Part of a small language model's weights.
Size: 21 layers, width 128, 4 heads of 32, 6.26M parameters.
Architecture: LayerNorm before each block, rotary positions, biases, attention and MLP in parallel.
Training: 339M tokens, 5178 steps.
Each number is 128 + 24 x the weight over the matrix's rms, rounded and kept within 0 to 255. Layers, rows and columns count from 0. Numbers have three digits each.

# q: layer 16 attention query, 128x128, rms 0.0975, rows 112-127, columns 0-127
# k: layer 16 attention key, 128x128, rms 0.1, rows 112-127, columns 0-127
# v: layer 16 attention value, 128x128, rms 0.137, rows 96-104, columns 0-127
# o: layer 16 attention output (transposed), 128x128, rms 0.13, rows 96-103, columns 0-127
q112:098062150085103092106112069089068127150109124126137150084134112103132093104136162127110120139095111109115136128121078074114081110135124156112105115106127112121112137108110107113093106114113125106090136070121161160134116100118168095120108110107118139110101116115103111136106096099110147137135164069106144070094126093143102132121106088133118130126134135163068148089129121172123099092125
k112:136108133126102148165113104116132172098129143126154112122115154160122152128126146159156112138148108135123143125132159145105107159105140142105103102152128167126134096142121128117195089143111100102116132130124113056126075154143110118119114114113130134140125118122130160088153116131158150177115096137138125175153142098135131113116149152091129124107166136115129152114131108116147126142137
q113:125123124107121090064115143123101145135173155131155122131133111100173086144142115098150157150180134146111136126126130096115074129152162143146134115145133170108165155127158117126091155129119148134100080113165124136109163114130116178130131168158132134120152106142132115124113111157088134161133121126118121082080157130130157162140167134141106084114090145143094138146134097111150163203136
k113:140109144091123130138097149141120129101093137122108155152116139184140167136087182137127121109145140137117098095110146139124094132132162129122155124126147147120149127115103166122181135140117177125144090148100116138142144098127129149130113118091136109159134084143132188133114114130129177131127183158157093186154139152129103129100108095115167122158110135153160094144146150132138127112096
q114:134139115165121118140142149124176091117122146125136129115132161146171089158163114130118156103121113139125126123119129189120107155111184155144077143108122127122122153101072117133142120174117140108120159109151149141114121136134140134113117124156140133150145137094145158123102148112139182133100155138151144132133164119125119162151113108138148139120117140179145137151162162157155100132153
k114:119140139137118119143120152134110136150081111167169127115150109118130145129124102187146117128142177131117126136137155122107110159139143123142084094140097139114100109131135099092089136123150129148107099090127096121134129102140128171134115129109113105140138111150119107144134167119153118144098123112157099149107100091136163146130169112117111095128128129126106122111068154142096107128105
q115:136121128148155178088109154132109133109119152135082151123121138145143163109184134116144118098133150132161122132083154122080147119147138136123119127131146108126095146150113101124104140146151140126130131118120100110069125139102155110147133119131086113115126090148114113111135143144111144103097129180147127119091104103153148090127117125103105104130102101140164124111171153094116139122165
k115:153146139137119143085151117153144088139146149177101132111103110119097100105102144129128126140126163108106101165140139185141101156129119098146117125132124098169155124103126110128118126159145150132103104169130143150085126149114085123125131164086146140134149169137099117158128116130127130120125125104096123143150114136113123130147127132091153160147146082119111144129120153135116077129148
q116:154131148127148140112130113151106088121160135086151150144134136141111149130193128109165112135128135086126170158114142109109147122078161156133107105135190142132125145129134151153110108167133156173154140166113119096146099139128177166092124129124116127114065155122164149149143115131139173173100125160128117136161091116101120129135187119132127159110152145103141144145103126139130127168125
k116:120108140156107082150139141174126098081115161157129138133136109135155103132121103111135134111115079157105117097107154124122146161121181137137150148133095120165128104130135115101137116168111164124152144142131127140128100125101131186139133118132159132119144146137130141144143128113137139115113145105138135147108141136148108130129160135098091118118180152170122158142165119133122112129132
q117:117116111112111097112099161148094107087136158122159139101138161130103097136113088107080074105076160155116102087135124120130101122100105128091124099106122082179153117119124133152128095135076128118094110117124140100142147124099121149135130129120126082132128140144137115119119122144132148094094100120093137141126085154162143131117109149148102147148092090095129124100130097131135133117104
k117:099161158131129145136131160161141157091124101152122135116130175143098150155119104128119180140144093126138120176091138135115153121142148103150167141128132139131148131167113129122148144140174131142161144134124111136112104123123162137137108104153117112154103146175126121138125123168156119156109127164121100104094136146122130156120090162139155127120142152129106094118160155169131120182141
q118:118099126108117098171098119147135110142146139136126135119154097132091110120124119139133145131123123140125145107132137128112111130126103168124113145125152111112129125121144126129140107099153154082122136109136120127129132133093122155072121127136141099120101094143104151143176088162155125119091108128109114130153135134094090087207132121136096107074109112100116169130123130131117149079137
k118:087134118097112167135184101127138159114122138156126115101138125124147177142124110090143111124148178157073156117133093111169116137129156113132117109127141133135146137145111146143154149125164113163110132152096169143161112102113168122092161119140172107118170148126130132108136120160088143131101144175130155130137117156147157128085150143146122118137158150150140115102137143119142148143127
q119:145149167095101141115101126129133181147138092150099138135120118132092118143117112157152108150137188147146127113115155144097128177106128107148157111128098095118123119126135116103107130139149123108115094132179149087111131161110097144118111104118162170123117147147147132129106139121154142163146153108132119161126163143117103118138103150153130118154109114148114105116086148128143115133155
k119:137145086118139135124134148143096153138132118103134126121119111142151138140136169144145092136125089138116132170162108098122131094117135121136138097123144132138106103138111123111104128113130128117123140104093137165173137138113114170143134147134103130164114121117124130144098087130144185103136116128150134121183143140064168171120116141169141104160127129132142109130109101140108163128128
q120:106075116145070117108188137098115129097117126113065127116117192118133116126134107127126077125084138100094107131118111093084133093098090131099110101130101130108155135114136141173096110107124147115100110118127167143099103138134111103124083102140101130085129128118097134117090099142114134122136133136087113099122125122150144071096108126129140115102075128091108146145082159085145142098131
k120:100118130137152126104168114123151114165156136144144137111116088159088138136142102111119150141154135142115159142120114091143150134093128101119149122139133091137121166132126112103153092175100090128164130137122133122105121061150117099127119126104149126132091136120116104139124128099147126157118120132123144160157123136100154173137139114136123144141113134152139126099163115140134097173102
q121:105129150192116116099112126164120152109146113144124106150107148132118103145116117164111133137135155075127122165133077134150160141171095133167118091150152109104133144136139144130093134096109129136137082104123127098136118119113132145154129115169143090146151156123086149095100110111128127141177126125144121120093121113078126127116097125090088111155152101132156138137118104133117116142113
k121:110154121115121106134110128109160099133131157115069145144125103126152134164120138132110147121097109152147113119140132112112118108134077109144139135103117144087133136124129099151137081131116084120122138163119125185139150126126100127090119130124137133148102117154125141138144144131093139161089126113135162106117127124106131120151155139113112096102130116137143120099124132120115067140159
q122:117179116103124078110149113132129117109117137101118128116141143119129120106146137109145162125115107144047129104127141121144097109152143129144154107096121128107112167101122136124100131147144086132103146109157093140120064160141122137151059136083155155148148199153101138161121132125122152162131115139094120140114134091095127125137110142154121128117120141147154139161145135153099079072127
k122:142163117125131121111128156141128130155114083120141155134114157111111161114082176158121129111140146123134119152167129079094145169098149123137130154148116080122125137134146094144095090179148143128131125132115152107137126125102185120129147105108104107150105073117175129084100129129147134138130117130166152135100150158160123114101116097095110133126107147158128179133137122134100130124159
q123:137094106183149117129122110117101141146149143061109133154128101157151134112144156141128118121111144086146166114112123146145145111113099108108136130070134119158115108116143150112120136149117139139129142118137163116123117145146138133099168091120150124143141141106129111078147096137099114142127117117114148139123128142118079136154153156127156097126143150120138139129134157125171102152097
k123:105127103146118113133163106166160158114132141099141151108140103136110119134122079139115153160132145150129126120137126141140159136112114159166090121148125107095127135082126157162140150111121111116122127129121108139120131123111148150115103134112105108115104129161129155127131138140185138166111092140136143090170133125115110123121160109130117150144080129145097129138107097104109111112111
q124:141127123139091137118099156094156102107122125110085124169128117080125126112104098113116149145143109130127132113123096122147123133120149076115118143139119090134182127168152111162123165138127123117139119115152135151132140128134092127100121152162104161155136142166104127141164155175131166117171114138103141100113091103134100108120076087102114137162121125120103129114150145092134116143123
k124:119151145101118169118149077111144121106132166134166134111095131142113133171138141108124128115110134108147128079100116136122097118131158122149132133115123166100112144112122135073088108128110126117146118108116103115157127136132110130139153159120089163141166068107155166160057117123137103122135141116130113119136126161136137130122126115091126115150129154123138158136151094135140135122114
q125:130147142142184147114103145149149175129157182129114122148140109146128113106100133096134140077135082150150149116135134143142113112103128119123088117111146183144128148110151141133162111118116143123130115169138150089127097120115156089133128123145130102155130148128122152124130147127124146129176129122159153114146161140100114153097119154148105130126161135105136117129132171110115118103193
k125:117135109106118102146122147105146110112113150100146164152142129130120119167098154133151135163157116145092112147113147183080128128157122151142122148118096097120132135112123139108135197110146105135143125112140141151101142154141139106161147131117133111127090123134115126100152122140129139177097122131145151121156143101130137107139152088114138142142088166167169152122139089169118169115110
q126:103108147114160142121112119088128154181115101113135084157129111170131101116131102178071151135133097162151154134132114131119101106104140160141138121107113099130106129156135125149110156116090107126134111065105107146126136151145133106122106095130111145085151152143150133090107141112164108118141135155101164114131158152130141156080116103134106127111108160098135114158159105166126112115157
k126:102149128142133104137127123086144149110144098085133142103142118128143140120117107179158147132134142140107123130093125141151109112113102065098132121123108106148104100125100108163113120090148123146122121095149120174116130135117095137144179131148124130163119111143141103109128115117141119118116138120133113139106132112163114141100134110119110147131120141131131103093126161125169146127099
q127:141076135117118123158121131111138117150131136109129093076141132148129097116118123121108120161121131120084111116146125140157102109169112093104140110128106094100116125131158087154101110126141098092109074115119081116155096059073099174119140110117106137115157117127101108108125100124129155132152108115152147147097146115108131110128111098102106134142190159148098099134119101099116100130132
k127:131166105124158092107107125125162181130114118095104142123073107168101126142124116133111150111123089086095174152133119163130107115147143131113107159138140107124168124090161137121160143147102148117104182100106158123120154155107106104099124112118112126138128087130126139133150133118168120127111115102137158083102136105128136161124159149125154093121124135152078134142138119094092104127149
v96:108092085124109120148096100173137168120109102137123106139128146133114124134103167126193136161098141128121153111123142099143084142124156136103145115144131112128137114131121116120108110127106165108106135121059114111135136143104128142145100093151118125123110110088136139120103118123119154100143144142143164110150083115165123117142139096142117169167122148131123118122134137133132116091079
o96:078109138140122118122118069147103132166110111141143179124130106124115154121151135134168113150156121127105142140069132099132100135124165142095138141141127116145145129128134127136107090150104168130100140108093117133153161148134109118119142109131102163079090148069159099130112136109122143157162116127081176071116108149153126115162133134154123140119102172105104127101142176121153146147116
v97:083106117149134093118140149104089156145095116120103150127164156114119145120123148135106126161105150125098109125131127126141093125166141099127152122142146130102116081114149159150136152150132099110102116123115135105124133173112100144134100114117132145134121110075110133137096116133120125134106100133078150151139150084098153101119088111193102141118134090095115077118141106109108168086172
o97:075104142089072086176098159138112149116147150088135147167148158089128166145119125135120133131167196149118144131108139120193154169197128077152122135110170158133127119120147121136104145153130109092105129110152117084131127124101131128118092148150151129131136142081137154134155169133163133141105102157113106109146112093120147132129071126178074146105125118153096126085076087118124102108167
v98:158148112088148134116124082120179119119141110076121138144099124117099128083145131115140099116148104150149109164118127129145152082094136136115126131145119152167149162096123105147139136151126116109095151123147138161089106136140079109107136134103112139141160087134129165126119168121149104113128117116117161143124118158098166133107141143084131130108114125085134098148101159114127165137127
o98:118097141100196170094112141132143104110145113105144122116098093135122069107153172131172104109140132162181110161122140141119110129158148154163121109085132142181141127110112114132153140122131115145161100152123106145120114151140095096113127167132117144115139080101118190136094144135122099129153114128155125139120091150115187110116128106059080119094154122109149097165079144094181137125101
v99:068109106121151107136103168133106125166122113133167119116122163110132092102130149119118114121111146116119130153136081092128091163188100076173120091111125092149123097102100095158168155128156137154156132131096125068126163156125123097110124150135145164158142103103133116084083110158126112132110129101121174105194137142120147181096128138141116140137076098130163124095156086150112098124126
o99:106092125099134106068100149117113152139133166126178175135120130085154131115101140117155135104111149127119145128111098124139126113180090131144144093129106150106083103120156091124172166134191149171137106154108129080134143143106133114134105128130137145161110152165123079090086101119154105184088107106112156127148154143092139199135166112134119101144085110120176115097101154146145082151146
v100:170141131154113108130075140138164129129105107154142088111115146079179110147120114138147152106159135118112147121142144142086145144143132107129126107119124140108084141104163155103086159135175160136143131102125100110144119119139150164117150129160118185114170145139110110135141131098130140130110169103161144140138153115163127142143141148159090092127111166147135140116091137119110104161140
o100:129159136099110107137101140143114120154140102142115061117124145135156109086137121209158169126105108111129138171175111153101111142113155114122133081105123130131105120122130156096123092112178147134139154072114122138147095139154146170106169160130139143084163146133093135071162156090105094113149146111157177141123124082140112180146090134144143111119094160194136109106096160119099124145119
v101:117103164106114150113126154120129147186122125108166153147158104128124137110162111141087162075080122137112118145130161113128110120118147122147159118101153093123146136083192143095149172103186135142095158156136101121156107096107104155192092110099135135119148129117132096060141136106149115130089094135119149134110118080108128150114128117153103130164114105125094114100105089149106143103122
o101:091136126101132132112137164147149115146108157150126138127112125139141133152154089099134133072098167103095129082118118130117096124143154117156168125105144115097177153092145137110155134113146162125140177103127120143126144153114076125166051171125113133144127154141117104113169175122177142061151113102181156105124066106103131130102108138189102102155119106184105131145115099148108183160096
v102:122127120122166177133108130138094120162154145137135139076127103144106124121102094150105145153123092134154142109127099170155132112159093099146149126158116113122147123108086133116128126116132144132091092170086108161113127128198155100159153125103096122115145162128119164099175174115076103151147120136123119109122122093102104185112139142122128106138134146112155120132121112153120166128138
o102:094111119166149154160153131133127142176133116099121127134145139135102168127082132136120160103144121109130149067137150156087096149156125136150138153136116142108174143133126173137108128106122115103139080164059111132092131123182167114106144106122141123135105155108140106134164152147072145119091099115186114149160136135115095176087109121103128090117106160155171086140127108170113137138126
v103:155143156127079122090150147120128101138082153128120128124142114087161130125136130145093158084109100078136112127106099122149144124159121157144122106105104124191141106117132090141119103136110118148161135138140117120110143100137153074140120118146157117089138134119127118132130129099104110109132142122142103113101109135111137171115134168175166099155129164110107137124120092147127125114148
o103:168132133134116146117182156101129132177106173138083076119127128109118158109124156112099126136110100134155163110093134095111094115170085155101148142158161114160095133127107114128135134121162134132131123145133106132092110116154148111172096119158171106125144135115137084110098133118159142105084132160169133064178050101135149140115156152134098140122132186159133117114134126118128109086131
v104:155178103171094111169147144098117147087128147165133116041114168117129105115128150132126152140122130129087137154151095160118088081118118120108126133162113123081127119107133145124091139116124122101104145126127141130101122117135123128096101136085175132136154150132138123138129108168127114129102114138122123162132168127118128118145106117136132134151090154170095105102139163151124116133093